Weights of a small transformer language model: 4 heads of 128, 8645 steps.
Each number is 128 + 24 x the weight over its row's rms, rounded and kept within 0 to 255. Layers, rows and columns count from 0. Numbers have three digits each. The size before them is the row's rms in percent of the matrix's.

# layer 2 attention query, 512x512, rms 0.0775, rows 459-486, columns 0-255
102:169162131132116115137143131137120148148166134123111139133110137115111117152140133145131135122103131158076149083126140117138070147097130090145144101139112123121124175118140159120152145126096125124170109133076135113122111143100123137121163154102117153125131113111096080090101081135104145154100111150116159092160108128171104111080159104103129119145147121137115107133138120113135107080113152162128081133116093151143116124116123153081137110110132085126123102118122159148108147143101151109124090149112096099173134131138104145114081139127151135149158168111085120134083119131117089130116116168118122158154142131147101107145132110108136158097139141087093165106170129122141139126109115088149141134124094156185084143107175111132145143182204136118116136086115124128119178163143133
096:098120151119121083133126105139159108139128148112137155126174123155121082125166122171105168131146151110143155140130080126130105084116115136145122189111157126125144085091110109121126128140130119127151098121112128122188130115091117109134124115146120155161130083078059140073091151147144085080126130143133105162090127105135094129148116159073132139118092135127162094118120174122146133119113155142162146097151082129162144147108111102141173128116155124121104187126145106121147133114114139130109197130115130113151152109089103124130117118123123122145126131152122121174137136072146134089127076145145150131130161129174118103149111097193091172124127105115100140118056117108125155132121128164125120141145113141123155109072154116127135126097139166153120135101139164159118154122112148
103:094113099126102069087135101098126133141143166094134118121100123136091098138128152125163108171168117168137143155128140162137177090094098108081126133103102180161117105095122107121122135131149121162086163144139103116119152123123124162132149095117140141129101135102143114127138170089126107109102137154090149125137111104162126140127131091103175164138116131133137135104137114099097140124099106096105119143127106159141141127168122127145130155126094114143138155134131091136103075127088086100132165144068094095150098095121127116131132103175115131133159165112128154125115082117135148142111106103133100160166129090116134141084123108142086109162140121162109177149141156174115100158098100111144146140114154099128121134134151139130142116079103149119070091148108119129139155170114153
100:164099146131140115130133113098115151126128152143145062113154146152151137136148078133158141123123123126108148166158116163134140117138131116135150121095107096121093100112128148119135128109150136118090149140141108125181176165109152101110110174141106156132111120110138122152117119137158154113147159085106124119098104127123145143144160095121119148145118164111068108125124103106141160123157119136077096126083137167098151179149118162149151102142112110154114129141110128137090092114132114138092105165125091128137097117141133116122129122153097088122154138120147146134167142101146131139164132095126084074163131087158162161141151122137117093128150094134133125098131144162142117086167108096142159122168104102127109119116135089104134102126153124125140146124057125143115137132125126
104:132135130160120128161095092139141168112119134159132146102133120117192088097112132135124109114127142135113104107154119097161120152140139123129137145123074136129131110131109121153147148187114124103134172165171119099139152151124125154137107159138127111063087160137104116115099133148108166168119112141154098144135135124115138132114133150072160125161141129105116162190101123083143166129117116119145153161145103103148107146109112104149101131111117166110129172114077165103160112156117140124140165150175154110140103119119081129108149144118150110160077102096134150169128158110116144160097125128167106111158142117087138150109157102089158147118115149070110112133087130092123139181127127137160131166111105153136150123125154145089123126148130072140112112125119124129072152160108166
101:161142104176155098146163122123137121182149090146146106135129125154145148134120165123147124114082148135124140112104143147112090154122154102098124149087120144147138099151123114164132104123097137103143133139124170137158091106118103095123120121182119096121106147136086181120098135113126156134149119106092146122106122208131126157128130139098147126086145076109112150174173159145128102148128124109147145092158149138153114128113148095101145147105123122120119134120137123100140141131115167123108121112137163129130132088129104122148153146141095129150146153125137103124152144155136106075135142146112121138160134106127121142133128157087105173143140144116140138140127152141096146118118161139081104147129134137067162103097141178086151164103154118120121132101172159135127165154117089
106:138152113130100118118130181151128145134110121146129170103114153127153119074142149140102109106165099107125118123153102111110096108145081139144155138091141115166115151093110126163165127087121127137086165139104144125145131158086097104140133108115111133131145171114079079126133110150093137177123132116106146113121122109109155130147130107074160128133125150100140152153110160116120100123166118130155130134107129115131123159107141127099110131133128137148155092139104154137130125100112131123169101131127106102112121130153127123127128165148055115141089137108131110164132141148096129129145087127116131110143120155098146134117142142090113129065118119134144122136073101139093123163069130135135164126118106155096119117113145142169164098162120126141148122080055112139132179116131129
089:122127148137115074085098101116146162112112105135131140156112129098141138125153136140096152119119117138129142114151097112113140137137129102117072095120129072154116117126143151099117082133126119110146114092132122171097150152098128146144164117136142121167118106100129143137108121135170108125129139154085135139138088122152123143120127141141170163153138107117134134141121117140171142143091119137153153164147108170140112139126103159114135070142169142120127127117126128139190124107143145130120092103091122118121132114127101162125172095162071108088114173114144127153133133149135125080112111152097118133114116084115137141149128136152159150123139112112146151160146115089128158124147110125121121137124128090168160159108127132152161163128126126159115129099137142183110140110101112
106:140115162114157088151102138132109131137142118145138172114119111098113126118173108112123165106110157169142111145149095173128123144166185135126121139090126107067122106117116087138066142114087096158150102118123163151114137115082110153124178145126116111075112095102137132087123130156163135133134119089134080132160125130145123127143151115147145163123109142134136139128114141090149162127085157131144138114153103155136114171107137133112128086157111111145147141106120131161151109112132110083147141086102153178115146109144136118113137081106117145088127130078125113121096166155097132158149162119170143129131146110143121136154129131097162151095125101111100119123118177134098149127079122158097127120125113119113141077098131123115106124130157143113095133091119151088142164125142127
102:143109130064124117122170122092125135118155102125144131123163170140126106113127112116140143123141115122167068104158136136140111108139122134151093130140131134146091109147126143088021138137082136150117120114100141108188160124131159146165093118086126143181127096117122166139123154170125136111117127099141108106113098089112124142110139126152119091141132110109120128098144120126138104146157126112124098089153164122105106128132136120146181126120114126164111128117122134113151160134091100153149093148158124132147114109149134136159140134153114121176112108129143124152107141117104122119082143154088143150142142150129152114162118098110130173122108094129126150084101137143162101098134161157135135097097120136130130118118142090143129139131109104081149140102071107163123108117128126
102:176154113148111123102126141065108118152138128118148115140098114147101114111132159132154134114141136139136072090140108151111159129148101118104144120116136120126137193086115117117109131124099060113142158154134088154142137193114137135099085131104125131139111130148148152148088112171085094118112098114112127144131156097096122119096145091124121149104119096114108150132109115168110114115085115101151175148151114145126090130120136128162109127094125141117116088136120150150108161139133096132130140120113121160130190102179114085137146104109114150139144123100154143132143124116117128133083146094153170082091128142132138135135161127105150071162141135142112133098125114129096142143097172122146169114132156129110130084127090086083105113159121109137121100086120146145157157136161108
101:126099121096106102156135102151104138130129125129091142108126133093113122128157129146107125117094128101135107094100129139089116076117142173151113144119070124139098168158152172154116140136122118107167105149117129113157186140102141114162147135111127130116110117143121104055108112128118138104153126083154079077109124112157137123136149120130133072152150179108086146081129115120120107135165148138121150132164113117114111104157130137146139132168108125121127083149110114146133135136127153148094127150138117098132128137086146152159140141138071085130095122060115080108188166075170132141132097134133141116183127143097124128119149117119105164121111154106149045168088146159149119127099101128119109115128126095126134130159148126122124102167119135100132119124170081134129151117134112
108:132165151137104103125139147092145086117152168135147129136128111115130135110135122149143118136114181141118131115149141117162158132143110111150143169145082145172183164128155140137124116099103120100108148133112151159131168130136134173128105135135135142133120165119158089147103128153115130129114075127147117132143149153122178152145120181125131103137123105102150131118168159107158148148160158090095122092103123127102161145150158123115137138184141159091128156123089154155154138146127122146109129130112105121114155119140159102092142130115192154118168115104111135136110135110116160113086121151085087125148106133141151133123112123111147099115108145111103137166097111107118108163108130117135102137140121122092091149119154163121114106059177126101101183152120121135080113132127129
102:135142163155137138126152128185155138158150124131107146150168134094211121149122120158108075119128108108093112116115105147099122156122109114153071133083156132108156109121083174120139130142189107132102115158172122133154110151131125111150056103162122159151161125155146138107097167103136132116136157138126104090150110111121082107122140162144116111173110112145115139140094162134107131142141131152116164115103136106143113135135125162105096149116149123129162113120136108099149128131134122123111162113084145135131173167139143138115118133125113159149141119098161140104132125146112138096147112115123119135115144141123087105150132129096111164126121149121162097152113139138139146189100146147099167122152134145145145167172147103120156141115144107132106184084135099098122123146117131
105:145144120116108144147143160138138121186150103174121137134136109098140123127127144145144116123137148124177124140150117144096136149113096107128129129099117116115111171108096161123145159134151120134117107121108123125145111134099136152136139204148105104139116095122133135153119154169115106134151115158165084127110146117127153138116035112125145170165119141126116128121107153117082089083127144131144113122131106158168150119124144113117129143157117177116127114121182131147129147108150132145143110131141129076116144125157133125096151116121091129117139114132140119132135162119147128100169128109117128127156134165126127150108082102125095135158141118136097167100127159126169114105120136161115121116138136141135132117123140136070163139112157102133155171105103094119112136141083184
105:149114118148129120117125105181063120119139141117124134111143123113123157120125143127135113070132136133118134147156142187119133128111156134151121109111181141130131112111080129099167127153144129164155101095156130162116121122151117117106143133140134131147145124129175139157153184120098106143143151128111147128146119110123131155103133137143141092135156143158149138134130118129105167137158135152107141111126139116157148133128120128151121120146126132111120141082165124161122079099154139161130083167097101132138080117161115116120120173146133181155116130174151171079101147118182140092158157154122133112111159132127194114108136156154113126115131126136063089138110146147165137133131125152143153095126111126139154116142140133142099139127118132118145118133126134160091117086140097
104:135139141125157139133159083169104174158112131132090175118130156172130120125149107125120164134103117156145140136098142144133112119118112153158160155098164086171140130173136081145103165115152128147122134110118080113100147102128119099142078095160107099119147145132159136149125060138110137143127102138148153141152130146105112117129155092103106146149131153137136086085122126132102120135123148063123137116170130097119122104142129155139158144133109093194110120120166147122129173151110120134149148129134099143115160164132135102091146151125136108144117122115139129144129152142116183121100111100156107116092176122145125099134110124153095067126153076166121140151115134166111139091105120159143120152090077175134143172095100111138122166128145095109115135142140145113135124153119133
104:152121163157121163136126166105101068114129127098135136126152143138076153113133173120133083174161173111117150146154152132134149164180089116106103104107151113137169143122118092141125147142121096164093091148138106124119122127099117105111142132118126095100158142136154134130097117105171096134089178136129092136130143158116101098104145085158106142093061116107125091138134174098070133133129154150133129119149094121149114120109129114114177073138139141113111143201127122101117165094117132147096178166100117103154106136109140157122120110128150106119162147157108138135146100107127140138121113135112127153115124116130099140140106139136130077135105135154150178139145112121114116131126113134136119149189131093141123132157112125107172116108138120141102204122101133101091153171140129
093:122141187112084127118117130156135117165127125147118132107148099132124127169119109181151129076111181120125119139160124131181105157130077110129129156154138131109151093154155133130158147150102117144109153152182128102122100158120148105128097155103114117139144125138072089078159146113132133157078132120131120099129129118179163162120120115097096098112109110118127166143121090120111132122144125110156127124146120121123139134139144120139157139148172134121147138130149133125116128119128148086093131113126106129105109127133130131090126129163162134153084156130134114145127096150114084134102089111147142090140096121094172127129157111115135085081090126140153095088105094101111094136126077170175104132108128120137127140133165128080076169121116133159109147134151129149126154119141137
101:159193196131135136130151111162120125093148138086152104115089102161147127127107154084122149078137106151143090114148108112156081108146120128130145128146195157140131112115101094111135093143112161130074114128120087136098157140132112086115096136093106106159138123144136124133150133081105097105081129139107144133154131153111127079113102137077116120098153110132155150148105083111133141160131109169153113137090127136119144174120099126139144133154140146112159087114126152092077121161122131127126126171112138136141160127145125120137103125105075140117112120050111107128115076170131126171115122085087161129125136116107130112128145128124120134127126099126115132116121103117137139123160096134150109124119128167129095133136167102102158135080117143159129199127127135105155096154121176
110:183147132107162130145149142123124134127121164140128122118085139111097128097122113117152139145193109127149152080170117140139122140130172169143117121110106151099132129089148112108142093102127114129115100125114155121112187140154100154133114109109130085123127106147119086137122124140153094157075095129110145147098163155107137087149092150164155132160095166110151123161132138117114107109128127143113105148091094162155119120091147150136124147120097131127140118129102160149145073164159138093110137128115144082121099091128112104066095122141120172093108178111129057151136112139089109152126121099124120111147104106132138154164115122185118139129089115131112151148111140120147154129165143120137117145166116122146131173168183134071103127152108137128144152110127133095144182118154118
096:120172131118138119131117115091112135162144163098104147162108133148165152131102124145158132123137148131135114180159130117134140138133122122126125095101169134132172169143125120154105076117102096136099101118156102098147131081140138095128157134091141153126123129119133130091124112126178156136131095118119153143099121182122140138187096188186129120139123138138119095130149147165089100145130123123132093153087125118169163146095108155108130123115141130122105152147137158131131143119108118134129145169110101106160131110145140124130137143160172164146107085153115135100121148174170145113100135158194118136124109131101157142110169161168151115125123140145153149138126154097142091081155115111162087132168132135106137120136115122166149119175143102126119151109158088130114126136094090
105:131095127103101137130087149128137162126126173134154153142129130086149094120117109161123116158125118111146081153104093108151113171168130148112120129144136127130149066150164128163076134113136107133102125133143084174130139132115126182137124144128137096087171065147136096087147166096148122162110131111133100128122183123162107085116152124103138164106078128129123145116115109143139074120100159132132146122135108148127115158117113106140085121152135113124178101125148098117123103160098054119104145112162141128146165135137132123111155106146116146146096134137105142117106095165101118133193133119079116148090122139132137152132162123120143095115141114120120134140133119129095139102146168158119134121163107103134151125150140129154123119161103142120173131142197137124115150126147133
101:133105123137120144091168112115151107134111105089137155111159100141112150157132163156128072131139102121131156118115109130128094097101170125105159138192123092143123153192135130131134147107120148129151124117155118114138104115117128139153135093161166082108098108143124125117139100126136107160157163101125148116095129107119140104140107128107123162126179155129146153123113073137126102090145127115120137107191146119122154123134141111120111183130120122090135107107115129111178101117117141115118108123135116157145092137120091149137099130080128117178137119132137109164135141156115089131117118145088141071116100121073180110089123121142076094165141148126117113092134083114131116093129125175130109153107130109094147121118111172111135101142140110107105089125124113145120116133086151
102:177134165096123137156107079119116147157124121106141085100086143157108139183098103093146142118118175168161133139083139141115147105142180116107158121154107157130145164113096152104108134157096104142103120150166128104111160144114143151152089150151171100102125129162123115113145191144113113117122121096115155153111116149148101109120150146120133116074107135112139085150110139121136139130155108117126132134172137136151137115094112130124123108145117115170117127122096146077181137084118104135112165133114118108153117107142105147140132121107170110174104143138142124149151121164137068116149143141118128138131183105162114117083115137162127125131152129083091105157120116107099109117112123144132137160165126075126114136119146121141079201118130120116114130143124162118112098089145119
097:159144142129149099101116152118099130105120174140160125160081102123146134108078173106146113110176172116093091124145130134112097127128083086106118160174122127117113161119070131149134092136140118184113155117140124112116122130095184165151132116166148123132072131098122165142084150125123091112174144127168113122125166135144093104105146090134130120175149122107153100118128142126165116138187119142128137131129115137118099143156164124145115152163136151126139117095091131094113116121103140128151156077160143141135125131117118130179163135099110106107100115111139142130147087075111137099068135122140159137137134145135144134107118110137091158077102135150093079174125159106146076097152119143105141185108157123130109147136161150121113101141133151111145127140154127154151105164163131
103:114139121104123164185097180156147126092118133120108128132117152113100125156121110120148132135109139088131075145114124117071130118153092124096120108128078162144108082157174140165109100147131114126124112116124121090127051141098118101105107167185136152139129159100118141095133141145184125143169155100121087107099137147159132110156182122117121134164094095138112141132147158157142128200132101129144141134129120133105106135122102116099138135122128134142121137167153115138119134127114088162171112154105152111113114119160148112140150128107121108149127145148151154132085089095114100124153126111138124072126105099121106157114179099129125139164133147080117081120161126108109157170098120108117155137151113117117131117132172115109106131166140170106130124141120159163111138115110094
102:116114187128129134127122081174076118147115138157112136134135136129114123091145162107133088114111075116127124109121120127147144080143137122120136143123166123116103127164095126144109081109128148111169101154132090121151160124173169142090132133101133146106167100094101128124081089146161165067140132090097118131138105167172097111139126083121153150139125155141148105125130134120106131102117138128158138183163096109153087106165123096107146130114099129108116144134069146145130105123112124143132149097111130103137125178146150107073163157118127154100107136139181080123142147083092151083129160099155152158135083144153156119176105132124140118123147157113157136146134174114094109129078138145118126107094149123075132132138115143090146139135127168119157103111142119135147115070103147
# layer 2 attention key, 512x512, rms 0.0772, rows 459-485, columns 0-255
097:120156133177122143143113163092116133138147116101153144151132105141118123122160131140154139098125158122101131161132099121136161115116141121121109114102081165141105111125125165098086116186134106175092109125104114127122128116122165107079147156206124125116166132089108126141115101167153130120121117145100142143102101140114145132146164145082148162136132111135098108159096081119136136145122142115105127160081118146134110061134129107161122092161106137117138141106124091099157154153137114097122124146137094155134138118109091114133119151112123143163156157143125113100104106130105127133186163102155077162119149126115143132150118106126154156143120120121101150114147149117125165088153134123112143120133183150140128156115164094110131170127116098112127123096160094112134140103174109
095:160150145112112087177134119146147118139127131170168117121124186128149128149174134135106159162177100120144155127148121141110113109142069129149146140150145087157134133113131093144071139164122152121147115102159153141143146144173103114124108093139182131108066075074096099107125101132144143069115114157123140127122157100136134153137156105117132122120159148117158112126128130101100167106117148121154134134116144114133161119159140096110135135110128130154125131136160070118123139131105103150053131115078151117104138129144133132126149109120095098116133165118122171159143108130086145122179117122079143126125095122121104123138141104167129119098159132123151143097125129123116129119098173158105095133105119111146140072118126111099111157128157143092126118138157152119145110138136089
105:149139171123112150160120161126150130149093080154161097125127079124113143115104107109116133082114119113154128113152112117121114192122148128140151122170142095123144150114107170128164059144137125121169122136107137155126141122131128113130114119170113117154106120158084118142117112125121131149106141072139133095149088172088124123130110156151125128137134123127128143183082104163134120145154147077169142147106119105117115140110087168135133121107094150081132123149106189146176132139121148163095082111147175124115115104158157085134114124105125147150084102174152143145144145146098096149115163148128119131124136138170116126158145200151152156086129131128152129119147109120122117138163150112159114080135101123135103089102113096140141169128103112104150111118158168111114111076139116
097:108190109167168083128101109096114134090091127116133104081147164119124082174162142156099150112127126141124144148083158109128144139092096105186151134122112113143093146140144164100157125122112140158119136166104101113155132139135145109142146160148111115132140138114171143095120138139129115115174171147099146104107132127154124115150136124133113144116084115114074159146119121137156100086146105113141162111097108108125113150149161137176145140153105150118183139130136154151154148124127159108109107115165097154128122128118130135126129134131114120131159173133143129151108109134126126123121140121142132114114132114135162121101162160137154102131134089165132122103128149168143108087111132088167178133168094114107155068101096118110161096145134122113094125142118121148144141135127122
105:126136114113173116099154162075148126089125144124155108161114167133054148153139112097156160139133160147134146148074157152096162114141138110107115113160137148122150102122126108091095112118163146161104092116112135090101102102097145132100105143101144115144156096116132144143110109137169121119143157108096165143093152116149112140107139081165072157101111113156129129101110125153133091129104163115124112124132139163143121104150148141116147118146125093117132096126155057141150163086124119111107092106078090131099119150153150124130156147139114123099157113148125141163120099131163099143129104120048141132143132121174139105139116148149129130106143105148115146120170112173126151119183137164137142117105132134113096083126135084187116114163120186131129138124146132128166122136113120
100:079115106124101094137157110134103149137116114157171119126121109101128154097129137124120081136126165124094135089106164153145081129096151159146105125111126116109113102143122145105157140126095153096154076163108175123142153135114134078135149115132148161146101159155126162148163119099179116124111124119116126125100176114134137109144106113140131159155122133104102118163120176106147117142151143152083118104122141113207112095157136149132172127161112131100138150089124092127082094134119130154125130128144144099132124180161145165112076135113106109126143135084087111095146160112171128133129150160146099105131145114076148142147098163147100125160111136096120099129050125146101126146115155092118140134101123154094122152140126125114127151112106124113131137128112169104141143118154133
103:158082150121146164137135095119137088144147161121094073153131124134116156164128108125139116145111174158161167140130120132150141151129116134112099122144117157121144079135132127133091152096102151098136097099193127099107129118151155135137147117115108126130117096129113177158121142150134138105123127128110122119151117114138115112132108154145117128150140094142103138095140114125119127143119127153062081106134154128123197122134138123118157138141157119121091148110155128114087133153165158116115109169155140145157140141104122154111128088160159097124146143158147133090119099138168133129125085114114140122119118122139112098134127108183140129151107132148119166148164200109141123123147109120136126140135133163167150136147125142114148156115152146138126114183144098106119143128129154
084:104146139133143147104142120108090132123074127136130148185119087127097105113148124144145146120116131156113140127084099105114125123112106120149100104172111091098113136158130132101106100157136147134140133122148126160115146097104143167094139141151144129118126117178120191146109118147123107150155171112161085163100075166152135150153151113111151114119129114114126133127111123111100150182111148167127174185102087109113071132155134107140100072204145143105174150122123137128151114100093167154112137145117108127158123148112098129142139106142139147137109157085150088147143083149113109129118127136166096151104119076119109108134140063128114147131128179146146168119162096120108129096143090152113121136128123095111116124078112102109155149136102158145133092117112141122109123146125117
106:123137099158119165131156146135093082104110123101153113118117126100105141157111121093158084153124122150134161086147166130087137144068106159117141115115160109148097156146142115118122149106132162137090098126155097140119139145125128081131114083135128151140142114141130151173138117120123092099146164201104132161152140155140132142173137114162105120127153116104128105187101097140141125122131149139115114119144159115154142069146120104120144111089147131130141146152142125166156138116147155149126101144169143108122087153107117112115149127142127171137160125179153129123156131123129097193113100119118150095126098106141139186099151098151131169119123144107129171102122123083120171132125134112155147167119147128126137159151134120135152117122135130119149120161171133162094125121110125
105:123106114117117101150113157114126152110136088100121160094149126133126131105152160113145108122140095158172102099147125198130126060123125157155141100102094122148125112164156152145085156134146149131144132136142119108129151152158091126165094106105115131138141073119128164100125108116119121136145155128128091145128086149146159163124186138132107089128123179104147103137178110137142090143131073101103136162134129150090139110135147132146088131140117146100054117109098083110142106155140120136174120152138133146120129177104116177133079166148132137154130163137097129138102167096120128125132142106122127133127142136144141077160097125129151171149095131116154094118135104143162109110117132107124161110123116126134151091086130120126106119138156142126138090142111140144144116135122167
100:172174119126105127142138134099126118118101155140152101139139120127130113135157177167134079101115127076148109163140100116145116116123098150123177130139116132123111189120138105122099164106103117118136173145124090154109093149134117125107126143144139127126125161137179157140148138116143114089112120116114110112120156086091127136087129140117128144144151133167136118137132121128116140190111131146135147117101104107112127126102133166172124144119116157087136124148127158150100116119159114148127132157098113125092152098093155103155121107095106159160126099102114123133132144078130095120116135117117134106133126149115132114172135119115149091152118142135091173106171120137126136135127114100116139126120155139160157107070112159108120116142133080115127109118078138134169182089122072
101:139079109098142092162139093145104099100140123109141102083135160118117144125130142151177104152127153166150101127131142113116156091152111161179133101099103128157117106128166126140115138126119163121108112080144147114096117137128153131154126111146104101117149097132129130080140149126139125123150147145109106123095101099158181159116141132119133127148118163100112114093123121098103133096155107103132123153139119106132144109161074123104112137158114138136079104118094125144099114153146138109128137146146143153094141161070172133160152141164145109122127171069129132116146078126117146156099103090094158132151147121112128136142122117160141179111117131117125134161126092144094117142151089152097153146123132146077127134130122112115089133164119175130112136148112136102153160163149104
106:102072144112159095156139112087109127088094109129105123121140168114146091132139124083125149103076144100156125172113152088100163107117104152111125155069146133120131139112107095112108111143114127124130111127121143078148145164143170156120090109130122109123121100142102078135130135119048133149142084094152094164142114147125153113119133125150121124118134146157099118181109086112122113126114097127167130120160117186164133115129115165136152137141118166107127121131098127115115086150137111121084082151110139120168118098169139131116108114139068134117107126158107110094169140143134133163162119115151068107147132118082129130121129159117085157121135113142137091113078191153085169127184127132135140125165151128119115124155133099168107140126131123154111140111121186106162136148128182
102:126134094151130093156122134121111083087126145109127141111108143171045110061119114094117163124127160154147114134122119119134109084127116135109179104111103122109140102144158108124148115130119103108146122103097155136096163104138118143085186136129124123081137135127176137129128058137139121132145137127115126129111141158133125105123146084121108141097114158090159105146167087113141119086100146150174128137161104159105153150116153139117189101119116127095120110132156131144090129130157103121150127147118098127114121098112126109132177122163153108102133150112108146143147124120116127144126179163119138142109141114143150157127061138144153093128126118148119167150055126107098114068154141126122103124134134103106102111115134121180123154160123137123140096129094133133182145142121134
105:093095116118173105135100109106136130115125124131127149142121139124099179118156114103125171131159089121105117120108171118104133140100156189141134108139133160144189082154128149128113129132132145124129144095138156154121142148139124124099101102129151130106130190118110138084139083125144126111101167115110132147128085115153106141133176118130116123114151091105144105102137141135165189149132105110107119135078155099095083091168149157158124106123150099136130109112112103110090103169135123101142153134108113196159119114141093152142104129149162137149118132124136150111146102166148103095137114139122131140115111116154144122112171157150153117098182130134112110156152097127080137175130126107105100149083138126082150143141152104149152164159105137111119103134131152123131130103131081
110:103138146119103120094126139118156122088101112086139121119099116154118128119161142145093136132117081158128131096151082101119108169109110132143134148142125128143131153150166177179089157099143123166109122147102091100108098095116118105164113135144133123104166116123096103066123102108137141119058096125147115119144152139119166120151133119118086165096095159083085132149111147106090087113120143188161081135106124147133116112138128117134107125137122114157124186126116114120142173160086107118159140134129180095165135129126127129130127090113132093142143107115153097130134104106133125146161084105149072115106112130137105098123150168158134106143093109137138132150195126115134134156127100099106100145128148099132092131144152101147121118124123113147114170136121149135131151131110097
107:105141131158101122110075176150137097150112094106159134065161140119148132086115167168125112138130152088112092126141154128108089106121158141127066099141115122111105114160134132090128127129099152120145113109138163148114119122142123155124161144118119128144126120069115148100152163178150090111144126164076106103162137126144136152159095096137149122116155093106160184158143145107135125089091109160107065143117135129156164157088098124152150129121141159079143128104089088135185104114130141147108138130117144140129112091123155120134098119116145131111157127168130118132138126131151088156164167113133150111155129119129119099162102103128161167136188174101089097125123130122142126154160125093113147124161181089160102119169140126135112088101134097107136148106092105142094121100155152
106:168117124143155134150125124144123178105176099163152109143115122159141126121127119114060116133093114132106123103108131176146101119150106122141127128146105147133094095140152127146139112152111124136165114126123119151119125145131151108114121163114139150124105132172121131123165078099136137126156114115119127100173144143124135144133136169133143135183098119169144169162145102140130100151134172151110062155083189132127143164138133137132110177122099106173108155091169131126090134154114125126107141119146140147148121091165106140097141087098116148126067130101126123159140143112167102144120116150145141169126103128094170145106117141134130115099155117094097144145082138133127140114111145159122135138099145151139120120122152132123150109123068130132139117123145148119145130131120109
094:143082117176168146128132100134133120153148155117116103126107105136092140074155147121099115134128099136138120168131118118082134146181148124136126155131114145147135158123169124186086132156121134140149098114116179160135096089119140151132124101151107133128146137134118175165124129139120149121130133102135168125131153134097131102121133131099138157101166116157138123116142192086130113114121140148183137119133130146109158117097119149151104164134103143133122126115083153138100133111124130167113117151120124149156139113131117153181172136159122088125169145134114126120143172111105137069182145129096101140093110146131121134093102143173100116115158155118127132212096137120119162156131135118103174117132139139111097127116148128173143122139121127133153102123083135080122086128139135
105:121146127110125148126132126207145130117134143093145159134102138118152105148113110167120142105131089108139125108141102130117116088144102130089137130101135093148123100134142104161122137157124157170126127108132099122123093118110123113120151117132132103143110129143119115149130100189156138163102151099114136097156107075107153154161088075100076141133116116129163141099139114105120133112112098137134134133169160126098123090147137142111116117129156095151180137174152159143136129099180128144149138122111097100142150103183100104193128143130123073178087115177125117084175128068098096100144105160117087092111154090146090096082143148131150096093129121151107147152125148129154102130156128152138166097116177133112126130137134128135135149158115128144135150130129109154134097166104071
106:104139147170092095159087161148124123150119099078087118175106128160124138136141108148116124092107111147131117153109123111127155118146103098090162124104128104117125111135136145120109138172171094148127116159110099145121108098129162115119134149159151187129142146136133142130138148133145141105168160095119124157168094115104106119127162131115093154099140168135160079104086101117164196125120150087120140105160163113107123149196091108123147127165144141121087113133124151155127140088072125139103135130114125155155110124092152111164144136123137153119146127136104173111165113120107160142168115144116127128078159153139121124108124150119135086126165147097144143094138152125097097132125101124145165112103169126092082083128099099138162133098123130147117130157115143142141095133100146
099:139128138148118124141157147181104106119124147181167155097110156121094127113134110112120125089129084139136177094124161118152121117129137142153099158125083126105122111134126144124157130137134152179147124131104161121126144142120124133087096160128113071137192104174120160143121140108085117149121138147118152113153084113137114150139171085085082115143147113128181140114092126123164158105142136142113152138146150125117134105150139116108142168162116144099140111080105128135113105138137119115143113106144142142101136090158072176126113131123094135109129158107109112193111141135079123155139080107098097129150129135163066154142088129107146136140124143079112113141138119138153155192117126131145186124073164103168111108171134148118076156150134143157116089158125123126135130131131140
106:134078136159109129105114129148123105144111127143166148118132195134126109140164105135086161136155122156154137167184091150127117122128121176120137112139108145113150130177137136159106135059115142137105115159155113163128155138144092153140093138154157123109166135171139140129119166120106108135122097084169104120128108104147133124126109113117151153114113096110090105115123137134116118134101156130129114090119138107119128116119138115129077104145091101134121145131133129123110132143141113124140164160103126082119114143113109123134155131173161153131110154175101116170129163145119162133115133123134139134127115154132150121112153138118144132120148126130163177150127144128091148091132136165098152134121124171138103153142078111146092092134116117116137159150144107155114145048167127
101:097094093138175085127135133148151174128123121130127159146112149132122134137077092171108161166097132123108104149126153132118088082196127140142136100149111155081158109117093138117104102157120110120125137128161121122152144099179103136130137110147121161177115151100133126107101120138139122142137104129121099148127105158126117135129132155090102066148112126156138113125172188130137154112111137086166120106149104098105127177086153122143115085146125102141135089126128088133077128125117079172135103145113145144103137117114087123135160128131100098121146141106114090176122107139129105119103122087126135141113104093145120085115092109180133128139128159130114174136140142112118169154154131116111148089141107108128131167083152163133150105160122121117135129076119123144104101146152117
103:145114130161117115127138133125137113120151115156102159113138105109150115138129173127116133124135075141089097114136119096127158120111099116164147140141108149160106116099163114141118117152170132111168145106108135139128110113128120144133111141106117144107125147136128141092099081122189112125126137151144095101145142089103137129114152136151117107119138117144101122112120147112113136139118099108143155140110111116100144163150135128146133137086130112097156138167153137171095150147136153163119088131121142142127115121112117107119111133120106140097168120121139134122094123130081122117137110120118123123134085118120139106154115125122127129141089108140121113068114124132132123119128136104133127103149153143159117141070120173107172088128133168126125133134128126200107156161142125
098:154117139101147120131107145143106127066108159172086146127120119097139124183113118085121124136135118140096108111149148149109153099129098102121133127106093092160103081142130137182157128070143157149124147129118110095120130117120122160158121116168146130151112132123165138153084137126126090132184127139114121148158115134173104136159168144137130126168137144131152100145132104138166120163157109154141139129157111147125093103162174090163118163123117095130128109113132116090108097146132134145119098125147182151109126118077103107131136126111081140123113129098157132106135115163112159112070158078083104142155156132080094122104127124143137148134110151144152108123137124123160073159105119059110153170114102165165120089099121142108145084155115136101137127130116144152128128108086157
102:167109104147161082128170091116127124147122085146177128127131113143115120092136142143110119126141144159144129118148113184140143107149152137122120119129146101149141130107116139086168167127107153157166159124181136136129171135145137122117122090106097115096135105134166138141114144114047125148116159183120159148156149099114126127108066135147119137120128161142137106126131084124135120058149114143154125186097155156174112178148130151156135089125105132094125137145127081123106164131190098109100132091150154129181128128050118140101115143174112136136119103115151123155177175158135115096141117163116089158129147122125140122147133163135119112132135152125129148131109120148148102088108151109127136141132130142146126138085107128148166112088119129113096113125131118115109124096115098